Part of a small language model's weights: width 256, RMSNorm before each block.
Each number is 128 + 32 x the weight over its row's rms, rounded and kept within 0 to 255. Layers, rows and columns count from 0. The size above them is the row's rms in percent of the matrix's.

# layer 9 MLP up, 1024x256, rms 0.215, rows 476-493, columns 0-127
size [ 92 102  90 100  98  94  94  99 102  95  95  99  96 109 106  98 106 105]
[[142 153 123 151 114 128 122 152 133  97  93 177 148 119 160  93 103  99 136 146  97 127 107 135 104 135  74 116 132 190 111  80 150 138 122 142  80 169  98 122  92 160 110 133 132 131 166 108 108  76 135 157  90 107 115 168 137  74 118 112 105 129 109 141  96 159 134 130 141 120 120 152 104 100  92 133 143 129 182 108 106 196 159 151 121 134 143 155 127 149 110 125 173  89 178 127  92 128 107 141 160  96 183 129 159 134 137 199  71 205 112 154 100 178 102 128  89 197 132 138 107 138 101 117 167 152  91 135]
 [119 129 175 104 149 112 118 138 183 170 130 141 165 174 176  98 138 108 121 126 145 121 126  97 138 125 154 113 120 126  49 122 112  60 126 125 100 189 110  66 104 111 136  60 177 155 153 156  74 156 138 149 138 139 118 146 167 165 116 135  95  90 141 201 132 130 101 122 124  54 160 120 127  92 164 137 128  79 138  83 120 134 184  85 150 126 159 107 160 127 128 221 115 135 121 135 155 136  82 137  95  85 103  97 130  60 132 144 134 125 135 104 116 172 168 142 138  96 107 128 154 156 151 162 108 149 136  79]
 [116  99 126  94 110 139 135 146 182 154 128 185 153 149 108 145 111 126 126 128  83 159 169 149  92 126 142 172  65 110 189 152 118 104  95 134 145 130 158 127  62 125 101 130 157 130 189 203 126  78  52 110 166 130  81  55  93 140  85 126 148  98 110 161 131  94 124 168 104 185 131 175 165 154 148 129 123 120 123 169 160 128 126  49  61 131 104 140 160 100 120 130  99 103 102 105 125  90 120 102  99 127 150 134 102 106 153 161  98 172 138  54 132 184 139  57  95 135  46 130 172 117  77  69  97 142  60 150]
 [131 120 109  97 110  99 177 132 114  83 173 107 174 101 185 106  80 131  86  57 167 103 106  86 124 161 108  87 170 113 135  88 115  91 120  86 165 121  66 162 138 135  88 116 145 121 145 115 128 111 147  95 101 108 115  89 118  99 128 117 113 123 117  79 129  76 173 160 112 127 138 123  87 209 192  78 149 196 105 119 122 121 126 113  98  75 100 138 154 123 103 108 122 131 119 128 121 167 116 139 124  85 127 168 116 134 130 108 163 174 106  96 161 121  89 112 110 121 138 114 145 185 132  76 123 107  88 106]
 [117 128  69 100  86  53 143  89 189 151  69 107 157 166 121 134 112  80 105 144 130 147 246  77 160 199 172 143 108 101 152 168 156 126 136 154 159 154 135 148  82 156 134 173 154 211 142  99  24 108 117 160 108 109 167 127 146 138 121 115 126 138 118 147 139 149 104  81 158 138 155 114 134 130 115 151 145 142 126 124 132 109 153 129  94 120  84  77  55 141 138  83 127 143  96 124 108  63 123 171 151 134 137 114 152  58 125 112 151 131 133 112  93 148 137 106 116 102 156 110 103  83 163 114 104 123 181 183]
 [115 108 123 159 141 131 199 102 110 142 146 135  96  80  54  90  97 132 141 149 105 143 167 150 109  97 101 139 167  63 169 121 109 149 117 108 135 138  94  93 212 121 102  82 126 142  58 141  94 104  85 120 175 136  90 126 114  77 111 174 157  86  93 131 157 137  78 129 212 101 168  90  93  96 159 188 109 155 138 115  97  79 125 122 141 177  89 163 123 110 193 141 116 124 173 132 136 187  96 115 106 137 101 183 110 122 146 107 128 170 148 140 132 109 145 151  99 146  92 112  94 149 131 101 162 139 145 122]
 [137 127 123 140 176 123 210 122 112 162 105  86 130 149  83 107  84 140 160 107 117 149 152 205  91 134  70 148 110 194 126 175 118 157 118 120 147 131 153 157 180 157  87  91 123  90 108 137  78 123 210 173 104 101 128  88 191 108 150 169 123  98 148 113 110  85  89 127 136 152  87 147 121 179  83 116 110 106 189  98 157  83 102 126 104 133 121 128  67 144 118 134 141 117 120 117 104 113 123 168 147 114 122  78 101  49 152 104 146 107 170 156 126  92 201 149 150  52 145 100 169 136 174 142 140 142 159 123]
 [144 161 108  91 118 214 133 142 132 101 121 155  85 154  84 119 101 134  63 151 141 151 127  54 112  90 158 215  83 130 140 135 114 155 175 107  82 132 137  96 172 119 124 153 113 150 108 130 139 115 179 114  94 154  84 137 185 112 109 135  96 150 110 114 158  82 115 163  99 157 114 191 129 118 161 193 142 145 142  97  93  75  92 114 138 173 144 150 157 187  74 145  97 144 142 132 182 130 103 183 108 104 106  68 111 146 104 149 139 119  85  70 148 110  80 122 175  54 133 121 141 156  71 167  75 108 161  99]
 [153 135 171 146 131  95  94 209 126 125 105 107 157 139  95 145 167 156 150 129 113 176  78 154 130 152 131  78 191  64 142 127 168 114 147 161 113 126 159 109  44 114 136 187 156 174 164 153 129  86  88 199 138  90 147 186 143 115 139 143  86 102  87 160  71 109 113 119 108 132 111 137 152  84 167 135 131 132 141 140 119 137 117 140  54 114  89 100 127 159  65  81  75  69 124  64 136 169 127 161 124 134 130  74 167  71  92 114 166 149 165  97  66 170 110 115  93 153 168  90 173 123 140 150 131 160 152 127]
 [113 119 173 135 118 131 115 123 136 152 132 110 108  94 170 171 126 103 109 136 107 153 147 122 127 119 166 108 143 125 142 167 160  91 158 147 162 198 163  74 203 138  99  83 175 115 105 155 118 137 129 133  81 126 163 193 191  85  97 131  83 121 141  98 108 143 127  95  60  87 129 138 102 118  82 114 237 160 155 113 145 150 121  30  98 137  79  23 178 102 119  99 175 146  72  98 173 102 110 115 171 164 106 142  98  97 127  92 185  99 145 123 101 151 155  59 157 125 142 168 117 219 134  73 127 102 106 141]
 [101  94 104 162 168 108 166  91 107 131 116 128 102 144 103 107  93  60 145  93 106 101 145 137 132 176 146  94  88 160 105 138 142 148 104 142 110 182 142 145 100 152 156 129 157 144 116 155 132 143 112 115 141 161 142  89 156 159 188 138  49 102 147 124 147  79 110 147 182 140  36 125 119 112 157 133 138 102 114  84 104 121 116 157 127 127 174 103 140  95 149 114 167 142 169  84 168  93 112 115 121  76 157 196  86 121 140 149 109  90 178 168 135  79  96 148 158 133 152 101 155 123 181  88 101 166 223 185]
 [205 133  97 107 126 157 108 156  71  77 114 159  82 178 166  82 115 169 150 194 166  92  78 151 138  76 106 174 193 132 129 162 132  67 118 120 108 102 143 123 145  76  97  76 171 103  87 156 120 107  97 103 121 121 149 112 124 175 138 130 103  97 139 112  72 134 187  98  92  69 117  87  79 117 175 104 138 144 166 145 125 134 110 102 129  98 162 113 147  42 137 113 107 148 168  81 100 119 142 123 128 142 198 132 113 136 145 177 154 163 123 178 115 204 130 113 188 145 136 144 111  81 178 129 139 131 189 124]
 [108 132 179  97 102 166  96  78 161 137 119 118 175  77 136 138 110 154  66 116 139 173 104 121 116  93 147 152 132 128 163  84  82 152 138  60 165 135 144 105 134 130 181  99 145 143  98 151 109 142 125  94  66 160 131  80 113  91 142  85 113 128 157 136 146 123 154 169 112  88 137 140 108  98 163 137 154  97 135 170 164 144  98 185 150 143 130 163 166 131 115 156 124 157  91 106 103 132 127  91 113 112  64 152 105 161 144  91 209 189  96 136 119 189 164 143 120 150  82 126 149  91 142  60 180 104  92  83]
 [ 96 117  85 129 113  91 121  83 126 147  93 120  82 200 101 142  99 144  88  66 191 186  99 124 124 106 120  74  73 195 101 148 125  93 127 150 103 138 133 168 185 168 105 136 108  39 133 156  87 136  90 148 175 170  76 112 166 135 120  98 119 129 127 126 177 163  74 105 142  78 141 172 176 198 113  94  87 147  95 122  93 116 169 147 149 151 121 128 144 139 126 143  60 108 181 172 147 104 173  79 119 102 192 101 133 129 142  92 127 141  96 117  83  41 194 143  75 145 170 139 133 193 117 165 133 156 134 109]
 [185  96  90 106 116 174 100 161 165 120  98 130  98 147 129 188  86 134 168  97 126  94 150 150 116 153 124 116 124 128  77  98 149 150 146  99  86 151 130 164 126 154 159 110 154  74 114 150 149  90 110 134  97 169  44 181  92 128  64  74  99  87 162 137 125 118 206 120 152  74 121 169 136 157 109 130  95  98 100 124 108 140  55 110 168 129  67 126 148  96 152  84 140 118 109 135 116 175  85 160  37 140 117 160 123 140 105 109 154 205 155 115 167 170 108 179 150 110  89 141 136 134 184 134 123 117 139 153]
 [170 116 147  75 153 195  69 133 169 159 144 135 126 199 110  85 137  61 141 131 117 111 151 136 145 119 109 170 121 147 138 151 145  67 128 117 122 139 175 201 135 166 155 117 184  79 153 147 118 101 129 171 140 103 126  96 137 151 159  97 115 113 164 150 165 100 122  85 140 134 154 139 165 102 134  80 139  93 117 157 167  63 197 118 100 126 173  36 142 150 108 119 125 108 114 131 115 101 107 101 133 136 140  97 185  76 186 131 137 121 154 147 137 114 194  87 132 100  83 122 131  79 117 157 155 162 123  82]
 [ 93 150  91 132 148 104  81 150 163 171 187 172 140 206  71 127 150  93 157 119 156 119 205 167 146 106 112 110 118 119 136 132 185  64 164 188 167 162 156 134  98 196 126 146  81 122 180 160 116 178 134 144 102 111 193 160 143 147  86 138 132 127  27  86 123 114 142 167  94 161  79 107 128 130 148  95 122 133 119 129  86 118 116 109 144 163 141  74 119 135 107 193 128 144 134  85 132 176 148 186 155 136 152 108  62  62  98 129 145 122 130 124 169  97  85  85 161 112 136 164  72 110  77  79 143  85 133  87]
 [ 78 132 135  74 129 122 169 152 167  72 136 110 109  99 110 150 168  98 107 126 142 152 144 120 126  63 144 128 169 155 216 128 163 139 122 109 167 145 106 126 155  89  85 133  70 103 145 113 107  86 188 161 141 192 200  95 174 131 128 142 133 148 172 133 139 156  76 137 109 176 140 130 149  94  46 108 119 135  75 152 113 142 161  98 125 113 123 149 131 102 112 157 155 109 180 162 132  74 148 154 106 149 166 139 163 126 108 114 156 150 110 113 108 130  96  85 153  96 142  94 144 152 132 148 137 100  55 105]]
# layer 9 MLP down (transposed), 1024x256, rms 0.0505, rows 476-493, columns 0-127
size [ 98 103  95 100  98  97  96  99 104  99 101  95  99 108  99 100 101 106]
[[125 101 107 138 115  85 107 146 146 109 161  87 107 136 146  92 173 123 121 152 144  93 109 102 151  95 184  87 124 139  87 155 104 136 119 128 121  93 129  69 115 163  92 105 110 179 199 103 139 121 148 149 120 101  98 125 101  77  88 166  95 152 120 167  95  76 156 126 131  89 154 176  93  80 143 141 167 118 173 137 155 120 138 128 115 126 111 147  97 177  85  90 126  98  57 108 118 185 107 107 102 157 107 132  72 139  85  97  74  80 112 134 183 160 160 106 115 135 109 132 144 133 116 136 182 103  90 165]
 [173 113 105 109 149  50  89 136 175 162 101 141 100 121 137 145 176 113  80 145 160 115 100 124 131 132  83  62 126 120 148 149 130 162 115 112  92 145 134  89  66 174 187 205 133 157 155 151 123 161 152  85 126  77 135 117 152 137 162  71 132 152 141  97  99 131  83  83  89 163 114 100  91  93 130 133  99  80  84 121 179 116 140  80 143  76 140  95 131 163 138 174 147 131 100 146 108 122  82 107 131 106 161 139 103  75  82 109 140 114 150 145 103 202 139 114 146 108 157 112  79 102 101 129  75 121 111 112]
 [127 151 131 162  84 112 122  95 162 124 164 138 130 109 148  94 122  95 128 134 197 127  73 178 141 140 186 162 131 106 133  61 138 163 126 138 158 102 113  74 163  61 121 105 115 161 100 145 161 120 222 174 139 147 147 111 147 121 150 132 123 139 129 142 180 197  90  99 108  91 204 109 123 127 120 125 114 131  74 133 123 171 145  80 153  66  98  99 104 159 214 110  93 121 140 131 139 130 143 119 132 102 164 104  89 126 176 151 124 127  66 200 141 183 163 108 175 162 109 132 155 144 110 225 124 115 133 106]
 [131 148 149 138 133 134  58 125 103 142 188 132 143 122 185  44 103  86 158 124 136 158 232 146 134 136 175 100 144 164 125 129 154 125 128 183 115  70 113 125  86 138 192 100 194 183  71 122 104 119 154 136  88  38  86 112 102 112 117 100 149  89 167 166 164 156 161 152  79 104 149 140 132 113 139 170 126  88  92 137 147 136 166 150 165 116  84 101 136 135  89 117  88  84 169 121 136 106 183 139 127 144  89 136 208 120 121 117  83 102 157 135 137 172 181 182 195 100  86 156 134 118 125 180 143 151 143 121]
 [159 107 152 126  90 215  62 148 101 174  55 144 125 136 157 146 115 155 149  69 111 103 117 170 124  48 129 107  98 101 143 123 114 118  91 131  96 129 122 173 212  35 128 146 108 132 118 146 124  74 130 112 156  92 144  99 108  93 114 128 138 134 123 156 125 106 161 156  84 147 116 190 155 134 169 145 120 128 122  66 139 169 130 174  92 117 115 187 131 140 142 117 156 122 132 169 153 122 103 120 130 117 127 107  75 136 148  38 114  85 139 153 118 185 102 171 112 113 165 147 154 128  97 182 150 128 118 125]
 [119 117 172  84 122 174 108 124 152 123 122 174 109 113 149 103  77 191 109 156 149 129 217 137  78 140 132  89 104 117 161 172 148 114 153  91  82 135 104  83  97 173  75 139 181 149 129  96 117 123 123 118  86 149 123 128 167 125 128 126 112  84 144  97 101 158 154 120 206  87 146 114 170 116 127 158 125 109  93 156  92 165  57 120 135 149 112 201 152 115 130 187 147 125 155  75 126 156 122 106 139 145 127 134 208 109 157 191 111 125 135 117 141 113 131  91 160 101 163  94 147 162 144 146 198 154 221 158]
 [135 106  68  92 126  84  84 163  63 105 115  77 134 109 118 163  85 140 171 172 135 165 158 182  96 138 145 149 130 148 134  84 149 176 159 149 183 137 129 123 130 107 133 118 174 105 150  60  90 140  94  86 132 142 122 101 114  99  99  99 166 201 176 121 100 207 122 112 176 131 132 119 121 153  76 131  84  79  22 126 201 159 143 137 133 111 143 124  97 118 138 137 116 141 138 150 125 220 141 126 111 160 142 115 129 124 111 135 152 148  66 126 120 112 105 116 120 118 123 118 116  85 128 127 120 156 129  76]
 [111 204 175 136 154 156  88 151 137 139 175 138 154 109 117 160  97 122 124 113 132 104 118 129 136 132 115 153 133 138 147 111 120  87 137  96 158 179 107 168 155 116 169 109 150 178 139 107 100 167 127 165  95  86 202 189 116 106 170 133 125  98 113 133  92 150 132 134  92 174 111 145  78  88  88  73 139  51 173 129 136 100 119  97 132 145 104  71 166 161 123 146 117 116 163 132  92 132 128 157  58  68 176 128 180 109 175 123  91 122 133 160 152 142 141  54  95  85 142 149 112 155 120  94 149 147 107 138]
 [154 145 124 114 155 140 109 178 160 145 144 179 144 154 107 123 145 108 138  82 106 199 103  89  86 153 111 102 131  71  88 114 144  84 186 131 100  90 113 179 117 110 142  87 179 127 119 172 172 172 132 137  86  91 126 124 138  61 145 121 140 133 157  90 208 143 100 168 138 120 140 162 120  77 159 104 155 212 176 143 100  96  85 115  86 164  85 108 136 110 130  81 123 100 116 123 132  84 118 127  93 108 133  76 103 111 163 175 130 130  87 157  80 132 172 120 130 108 122 112  98 120 118  83 105 177 147 138]
 [162 151 164  87 157 111 120 121 162 122 141 145 107 141 156  88 134 172 144  95 126  91  62 125 137 125 133  78 116 154  92 108 101 132 172 160 103 132 174 171 181 158  95  55 193 132  94 145 131 155 100  83 120 125 134 147 142 113  90 121 126 120 107 121 141 104 172 151  85 117 142  81 139 195 134 176  63 161 110 179 106 142  94  71 103  62 190 121 106 172 136 109 107 176 130 145 121 124 104 143  71 114 122 136 140  76 157 180 129 170  92 166  90 119  94 120 109 145  74 116 150 153 109 189 150  90 112 119]
 [110  73 113 151 127 106 150 127 115  94 123 127  42 167 100 101 169  92 165  56 155 107 171 111 162 131 116 150 122 120 156 138 129 125 121 121 124 135 105 103  94  89  94 120 175 136 139  42 134 142 119 133 177 198 176 116 157 113 199  95 169 174  81  84 194  86 140 113 136 114  81  92 123 115 101  93 226 170 125 122 134 113 134  95 173  63 193 162  88 152 119 151 159 114 128 112 131  43 126 195 134 142 189 210 119 108 143 125 117  35 121 193 130 156 175 177 135 125 132  84 134 147 115  91 136 112  64 181]
 [136 169 125  99  82 136 172 126 103 134  24 186  60 129 202 128  81  93 110 160 111  86 145  53 143 124  80 198 179 102 150  88  94 133  80 178 168 112 135 117 163  86 159  87 122  77 111 147 158 203 101 113 179 151 183 137 128 109 161  92 141 144  57 142 157 125 125 107 176 129 114 108 144 138 142  87 126 128 143 134 163 113 152 137 129  97 141 158 222 114  75 126 100  85  94  98 148 121 146 101  87 179  99 175 151  89  97 170  95  71  95 179 165  90 139 153 110 119 166 124 121 112 156 129 100 123 152 162]
 [137 147 152 137 113 112 151  93  81 129 177  93 168 135 142 113 126 158 162 152  68 101 103 142 127 166 154  98  92 136 151 171 114 192 114 136 160 128 145 131 132 141 156 145 169 124 141 140 118 125  95 131 130 168 124 135  75  92 120 102 155  97 143  64 153 128 184 134 123  99 132 126 129 135 152  95 181 142 104 147 139  72 120 220  89  97  87 160 132 106 116 122 113 111  89 138  91  73 142 112 143 141 103 172  94 135 130 134 117 167 152 142  72 140 184 125 160  39 145  96 146 145 110 143  64  76 146 143]
 [141 146 128 150 117 107 128  80 169  95 147 146 110 162  94 164 139 109 144 179 166 153 111 143 167 119 138 106  86 101 149 174 104 130 157 134 234 115 138  79 186 109 143 119 137  92 171 145  91 137  93 143 157 163 145 125 103 149 131 132 110  49 163  97 163 164  96 162 125 175 157 154 101 120 124 184 167 175 129 114 112 117 136 132 158 150 139  60 130  99 137 126  88 144 119  77 133 105 117 146 163 204 118 144 162 159 154 116 184 176 126 150 121 150 200  41  80 153 133 147 144 155  92 128  93 148 177 158]
 [184 130 142 145 144  59 102 109 101  78  95  79 139  93 137 200  71  89 115 111 100 155 141  77 147 165 109 108 137 146 149 158 112 146 146 136 166 162 120 155  81 109 170 188 199 169  84 101 163 127 124 105 113 154 109 139 164  98 141 107 140 135 152  59  93 148  75  38 157 125 122 186  79 192 163 166  89 128 115 149 142 112 142 135 138  92 137  87 120 130 170 101  44 142 179 122 109 134 122 141 105  85 143 134 168 172  95 128 135  69 137 111 164  71 167 103 120  98  31 155 125 102 101 150 130 147 144 158]
 [213 113 103 109 165 137 201  70 187 161 157 113 123 103 125  82  79  99 154 121 137 119 112 112 158 131 114 114 115 156 155 153  94  84  96 114 122 140 136 118 156 103  88 159 113 150 176 183 122 154 144 117 139  91 144 153  99 120 157 147  91 137 188 122 141  93 183 138 141 105 102 119 140 121  56 151 160 106 121 141 145 119 160 145 151 127 163 115 110 167 134 127  88 130 135  93 220  66 126 166 138 127 155 128 129 125 186  93 114 140 105 122 122 122 163 120  86 136 128 163 158 113 160 177  96 104  74 134]
 [107 179 121 147 130  99 128 100 193 138 159 169  73 124 155  96 109 141 131 169  67 144 148 134 107 140 131 118  82 107 153 141 151 111  79 145 128 174 105 187  93 136  79 145 141  46 142  88 147 111 157 144 195 122 103 109 124 122 138  79  92 142  91 152 172  38 129 171 153  44 115 132 138 110 115 119 155 128 190 116 140 144 188 117 115 106 164  75 124 114 162 167 137 102 118 164 170 128 157  71 142 135 100 165  94 123 151 142 115 146 185 124 109 154 127  95  90  92  87  96 127 140 156 146 128 122 149  80]
 [147  94 134  70  61 183 139  91 100 171 148 102 161 155 144 131  66  94  75 102  86 116 128 159  64 149 163 128 129 116 120 113  87 177  71  62 104 167 134 149  95 141 166 144 131 105 187 146 125  95 110 144  95 118 147 143 144  73 130 159 127  91 128 108 165  85 151 125 125 189 102 100 136 142 114 180 124 149 169 164 154 110 118  85  89  78 151 110 110 167 123 140  89 121  80 128 123 114  91 144 101 121 127  57 105 123  95 143 160 120 128 154 139 103 114 129  61  93 160  82 137 132  72 194 136 163 167 159]]
# layer 9 MLP gate, 1024x256, rms 0.207, rows 477-494, columns 0-127
size [ 94  97 107 103 102 100 101  94  92  98 100  99 105 105 102 104 101 102]
[[157 165 122 165 133 117 123 166 136 150 192  92 147 133 117 108 144 104 137 123 123  73 119 205 119 125 118 137 122 110  90 111 134  83 171 142 150  93 169 115 137 181 143 112 133 118 121 131 126  97  84  60 148 137  82 193  97 136 123 142 113 104 157  91 134 166 122 112 120 138 123  42 176 113 117  60  88  51 144  83 183 121  83 137 125 154 137 161 149 146 104 169  73 127 126  99 124 101 150 108 120 127 156 154 108 162 159 175   0 161 172 146 131 183 116 142  99  86 145 129  73 128 111 104 145  99 170 104]
 [108 121 107  90 110 165 123 166 133 136 114 198 140 126  86 115 109 146 140 186  42 140 144 127  99 112 158 181 104  98 189  94 117  89 106  96 144 111 164 120  92 138 115 148 179  94 172 214 125  87  75 158 106  97  68  96  82 153  67 111 142  89 116 171 153 103 154 166 111 188 140 141 112 118 152  84 114 134 147 139 152 119 115  69 131 169  98 135 151 118 126 141 104 105 104 114 127 104 115 129 111 131 146 139 147 102 141 144 110 195 124  60 136 161 138  73  83  91  59 122 138 112  82  98  88 142  59 154]
 [168  66 144 130 142  86 136 105 139 119 111 161 165 120 212 128 130 125 150 114 137 103 130 105 104 168 127 105 136 101 118 115  74 122 150 112 129  93 118 115 119 167 117 169 140 126  91 136 156  85 100 198  60 170  98 136 111 128  98 154 149 171 127  79 155 139 122 130 155 137 135 166 107 185 167 121  65 167 155  97 186  78 144 158 121 132 183 105 142  98 117 117 101 135 159  70  90 164 110 113  94 141 119  85 116  89 110 113 110 189 102 190 126  68  98 119  92 122 121  80 144 162 132  78 104 163 117 165]
 [168  87 103  77 118  88 129 133 170 116 104 117  79 135 128  96  98  70 119 151 150  96 155  68 190 174 114 176 168 129 144  88 160 111 160 131 124 155 129 137 134  99  98  71 120 212 120  65 109 129 157 131 103 168 125 118 188 136 175 117 106 250 150  90 169 103 136  91 117 128 183 141 138 121 134 119 136 116  98 141 136 114 105 179  99  76 146 176  86  84 131 135  65  64 139 111 155 139 115  96  92 145 164  78 132 129 145 148 121 130 159 122 117 186 155 145 134 136 163 130 171 133 140 113 104  74 135 149]
 [116  89 110 151 140  96 119 132 143 114  86 108 194 107 149  68 116 111 115 177 152 121  86 178 146  99 132 108 145 124  92 124 146  92 132 143 181 112 130 140 174 161 163 150 167 124  94 128 119 150 112 133 148  64 150 147  78 137 193  98 109 161 174  87 120 100 162 155 146  91 131 109 118 168  88  91 114 190  98 124 135 134 124 162 176  92  80 124 115  93 106 136  43  99 115  75 116 141 132 169 165 184 101 179 134 138 145  99 145  75  88  94 116 160  99 109 154 151 141 174 130 135  91  83 143 127 103 136]
 [113  81  92  96  97  64 155 132  82 152 116  94 116 165 122  94 122 108 171 123 107 176 197 206  95 164  42 103 149 168 109 152 191 139 157 108 163 153 138 153 173 121  94 115 142  82 110 122  93 171 155 218 155 123 129 117 104 137  94 142 122 124 154 137  99  75 105  76  91 126 122 138 177 139 100 135  63 146 193 125 151  80 129 130 102 174 100 106  89 101 174 132 115 143 160  95 123 143 138  88 182 162 122 132  44  88 133 116 136  87 142 111 129 122 148 160 152 110 117 154 117 124 154 171 200 159 115 135]
 [123 252 134  92 148 166  86 203 116  91 201 112 101 115 142  69 130 113 169 165  86 114  87  84  98  99 158  62 194 155  58 169 172 125 150 129 127  77 128 135 115 131 165 174 101 157 123 134 146  81 162 120 159 169 156 152 133 129 125 124 117 136 154 129 134 116 114 163 137 172 109 120 145 101 142 136 156 115 105 143 183  91  81 169 189  82 180 153 126 157 144 149 125 163  88 148  94 141 104 139 132 150 153 145 138 108 102 126 186 169  69  73  92  81  90 145 219 106 101 168 149 157 108 158 150 125  98  84]
 [ 75 125  91  88 130 137 106 126 121 105 136 104 122 155  71  83 110 148 136 156 160 153  99  88 136 167 101 142 158 188 134  70 152  89 138  34 159  91 134  84 149 161 102 137  94 151 126 155 138  61  99  58 115 138 123 120  99  95  38 129 196 151 151 123 116 142 186  85 115 114 144 118 127 201 191 147 154  94  71 139  49 134 143 106 120 133 123 142 136 128 135  93 175 156 116 159 148  73 124 123 165 128 141 152 157 108 109 141 134 129 147 134 150 153 132 114 158  94 177 117  62 122 119 172 120 103 119 132]
 [ 85 123 111 152  61 166 114  82 106 144 102  69 131 164 155 114 147 193 123 185 106 144  81  93  88 122 117 153 161 133 137  58 188 175 116 117 111 140 121 168 160 107 130 116  43 115 124 132  87  89 112 126 141 146 123 108 127 141  91 144 108 148 144 143 125  89  91  87 120 130 124 119 102 112 145 116 115 129 157 140 208  96 120 146 184  74  96 162 134 111 152  80 179  81 141 128 200 105 136 194 107 108 114 163  73 199 106 125 139 120 137 111 126 112 115 118 111  72  83  49 142 136 174 120 123 117 173 155]
 [ 93 103  68 147 114 113 171  84 114 144 131 119  84 130 127 101  94  95 127  74 110 101 158 129 114 198 130  67  94 192 125 144 115 111 116 121 120 187 142 109 134 187 152 151 141 126 108 162 170 111 122 106 132 181 133  76 123 129 160 118  67 110 123 114 138  88 104 116 166  98  51 136 148 110 137 154 147 132 131 110 123 177 135 152 121 145 114 102 150 120 142 131 161 133 160  98 102  80 111 124 143  99 171 174 121 121 154 145 131 101 157 146 131  51  89 169 146  93 145  67 173 146 185  98 114 164 218 201]
 [154 127  89 158 145  97 128 142 188 119 111 184 121 173 126 126  82 113 161 118 125 152 113 146  71 149 133 157 110 133 144 160 109 140 153 106  97 116 126  91 123 158 161  78 108  98 106 140 102 200  82 144  54  87  68 152 142 185 161 127 105 161 145 129 179 147 101 142 141 108 116 125  99  85 123 130 152  68 145 155 130 139 123 106 133 151 203 123 136 121 114 140  91 108 162 125 129 126  87 152 148  66 146 202  92  87  90 129 185 184  90  87 151 200  87 172 160  88 105  96 209  99 166 152 154 178 172 132]
 [133 105  83 182 101 142 164 157 128 138  83 141  61  85 149 140 144 120 138 134 174  93 174 118 119 205 145  72 118 171 102 165 141 140 148 141 105 134 105 137  76 136 137 139 115  62 173 116 170  91  93 141 146 138 114 156 156 114  75 165 155 133  91 165 105 124 109 105 162 153 103 123 153  62 106 105  68 144 147  85 126  93 172 103 154  98 146 144 141 111 132  85 113 101 179 130 138 115 111 131 141 156 165 125 151  70  91 173 114 107 154 126 108  60 110  80 146  96 133 120  97 146 120 151  23  75 176 141]
 [ 95 103  88 173 107 141 129 151  97 122  70  71 135 101 167 117 155 114 109 178 177 137  76 111 176 126  68 136 127 115 140  73 136 101 127 119 133 159 129 133 130 135 125 141 112 110 168  82 149  99  73 167 151  90 158 166 144  79 165 101 185 105 131 138 105 123 120 135 100  95 101 167 134 206  49 161 114 129 148 150 101 128 136 126 134 226 154 163 181 187 132 114 119  94 172  71 175 154 115 102 163 180 116 140 165 166 170 128  50 163 119 131 122 152 164 127 110 181 125  50 130  94 163 167  94 162 129 160]
 [134 110 179 108 142 137 111  95 189 108 134 153 145 100 140 164  99 132 165 121 120 110 121 138 101 195  57 134 144  89  89 116 168 135 201  83 116 113 109 150 146 109  99 139 134 103 100 128 159  92 132 128 139 158  99 129  89  94 152 153  76 161 143 138  61 124 171  84 180 101  73 152  86 119 156 106 140 164 129 141  94 105  63  77 162 160 108  88  82 135 122 128 141 120  76 123 130 121  50 110 125 161 143 143 130 151 157  57 120 150 164 150 141 184 154 180 129 154 188 163 191 142 127 164 111 135 196 141]
 [114 125  93 142  95 108  91 128 157 130  73 115 159 103 166  10 140 186 155 174 138 117 162 139 123 134  69  65 110 100 108  85 153 128  85  91  99  79 150 133  82  65  90 113 186 178  97 145 123 141 134 106 149 104 183  86 131  95 154  72  94 114 153 151 140  93 141  94 178 103 140 143  90 138 125 136 108 166 133 111 131 188 139 156  73 133 125 150 176  93 114 199 133 155 113 155 146 107 135 140 113 115 110 129 153 153 144 114  91  88 119 111 187 141 112 139 125 123 134  63 135 121 132  76  97 126 158 141]
 [118 146 118  66 171 146  93  98 107  81 121  88 101 123 138 108 115 117 126 168 167 148  78 151 155 119 161 150 145 160 109 164 129 118 151 244 128  58 169 104 120 127 110 151 154 131 146 126 140 138 160 116 116 162 153 111 173 115 125 165 146 141 172  81  92 176 149  66 168 140  90  91  86 119 132 167  62 104 129 147  92 147 119 109 180 193 148 130 155 112 173 133 110 110 117 139 103 191 105 109 160 167 129 173 132  97 138 131 183 170 110 142 107 165 187 133 124  87 137 120 118 157 164 179 118 170 145 115]
 [127 102 129 159 132 121  66  55  91 163  98  95 112 121 132  87 155 165 178 160 128 161 123 155 105 118  78 132  95  77  99 121 108  86 109 151 118  89 143 111 136 129 117  95 118 115 181 138  97 140  84 113 176 188 135 122  86 163 109 187 148 110  61  87 114 101 196 109 119  78 106 124 115 114 138 145 117 125 169 166 154 181 104 126 107 127  81 178  92 146 193 162 130 112 112 146 145 111 143  99 113 114 129 148 186 188 111  95 116  95 155 123 131 139 117 100 146 121 143 121 101 143  85 144 151 171 145 154]
 [ 98 110 149 114 146 118 172 112 204 122 153 170 121 127 157 136  74 120 128 161  79  66 134 150 176 139 151 105 180 130  77 101  78  93  91 112 189 120 160 146  99 156 156 150 118 139 108 106 179 145 124 116 165 190 124 167 149 117  81 137 206  84 126 128 128  53 119 147 149 133 199 133 170 165 162 141 125 112 159  55  96 112 126 159 160 172 135 129 110  84 151  91 107 127 103 154 161  70  90 145 123 144 110 112 148 179 170 115  91 132 143 155 127 119 163 111 118 112 100  69 111 165  93  84  81 122 132  55]]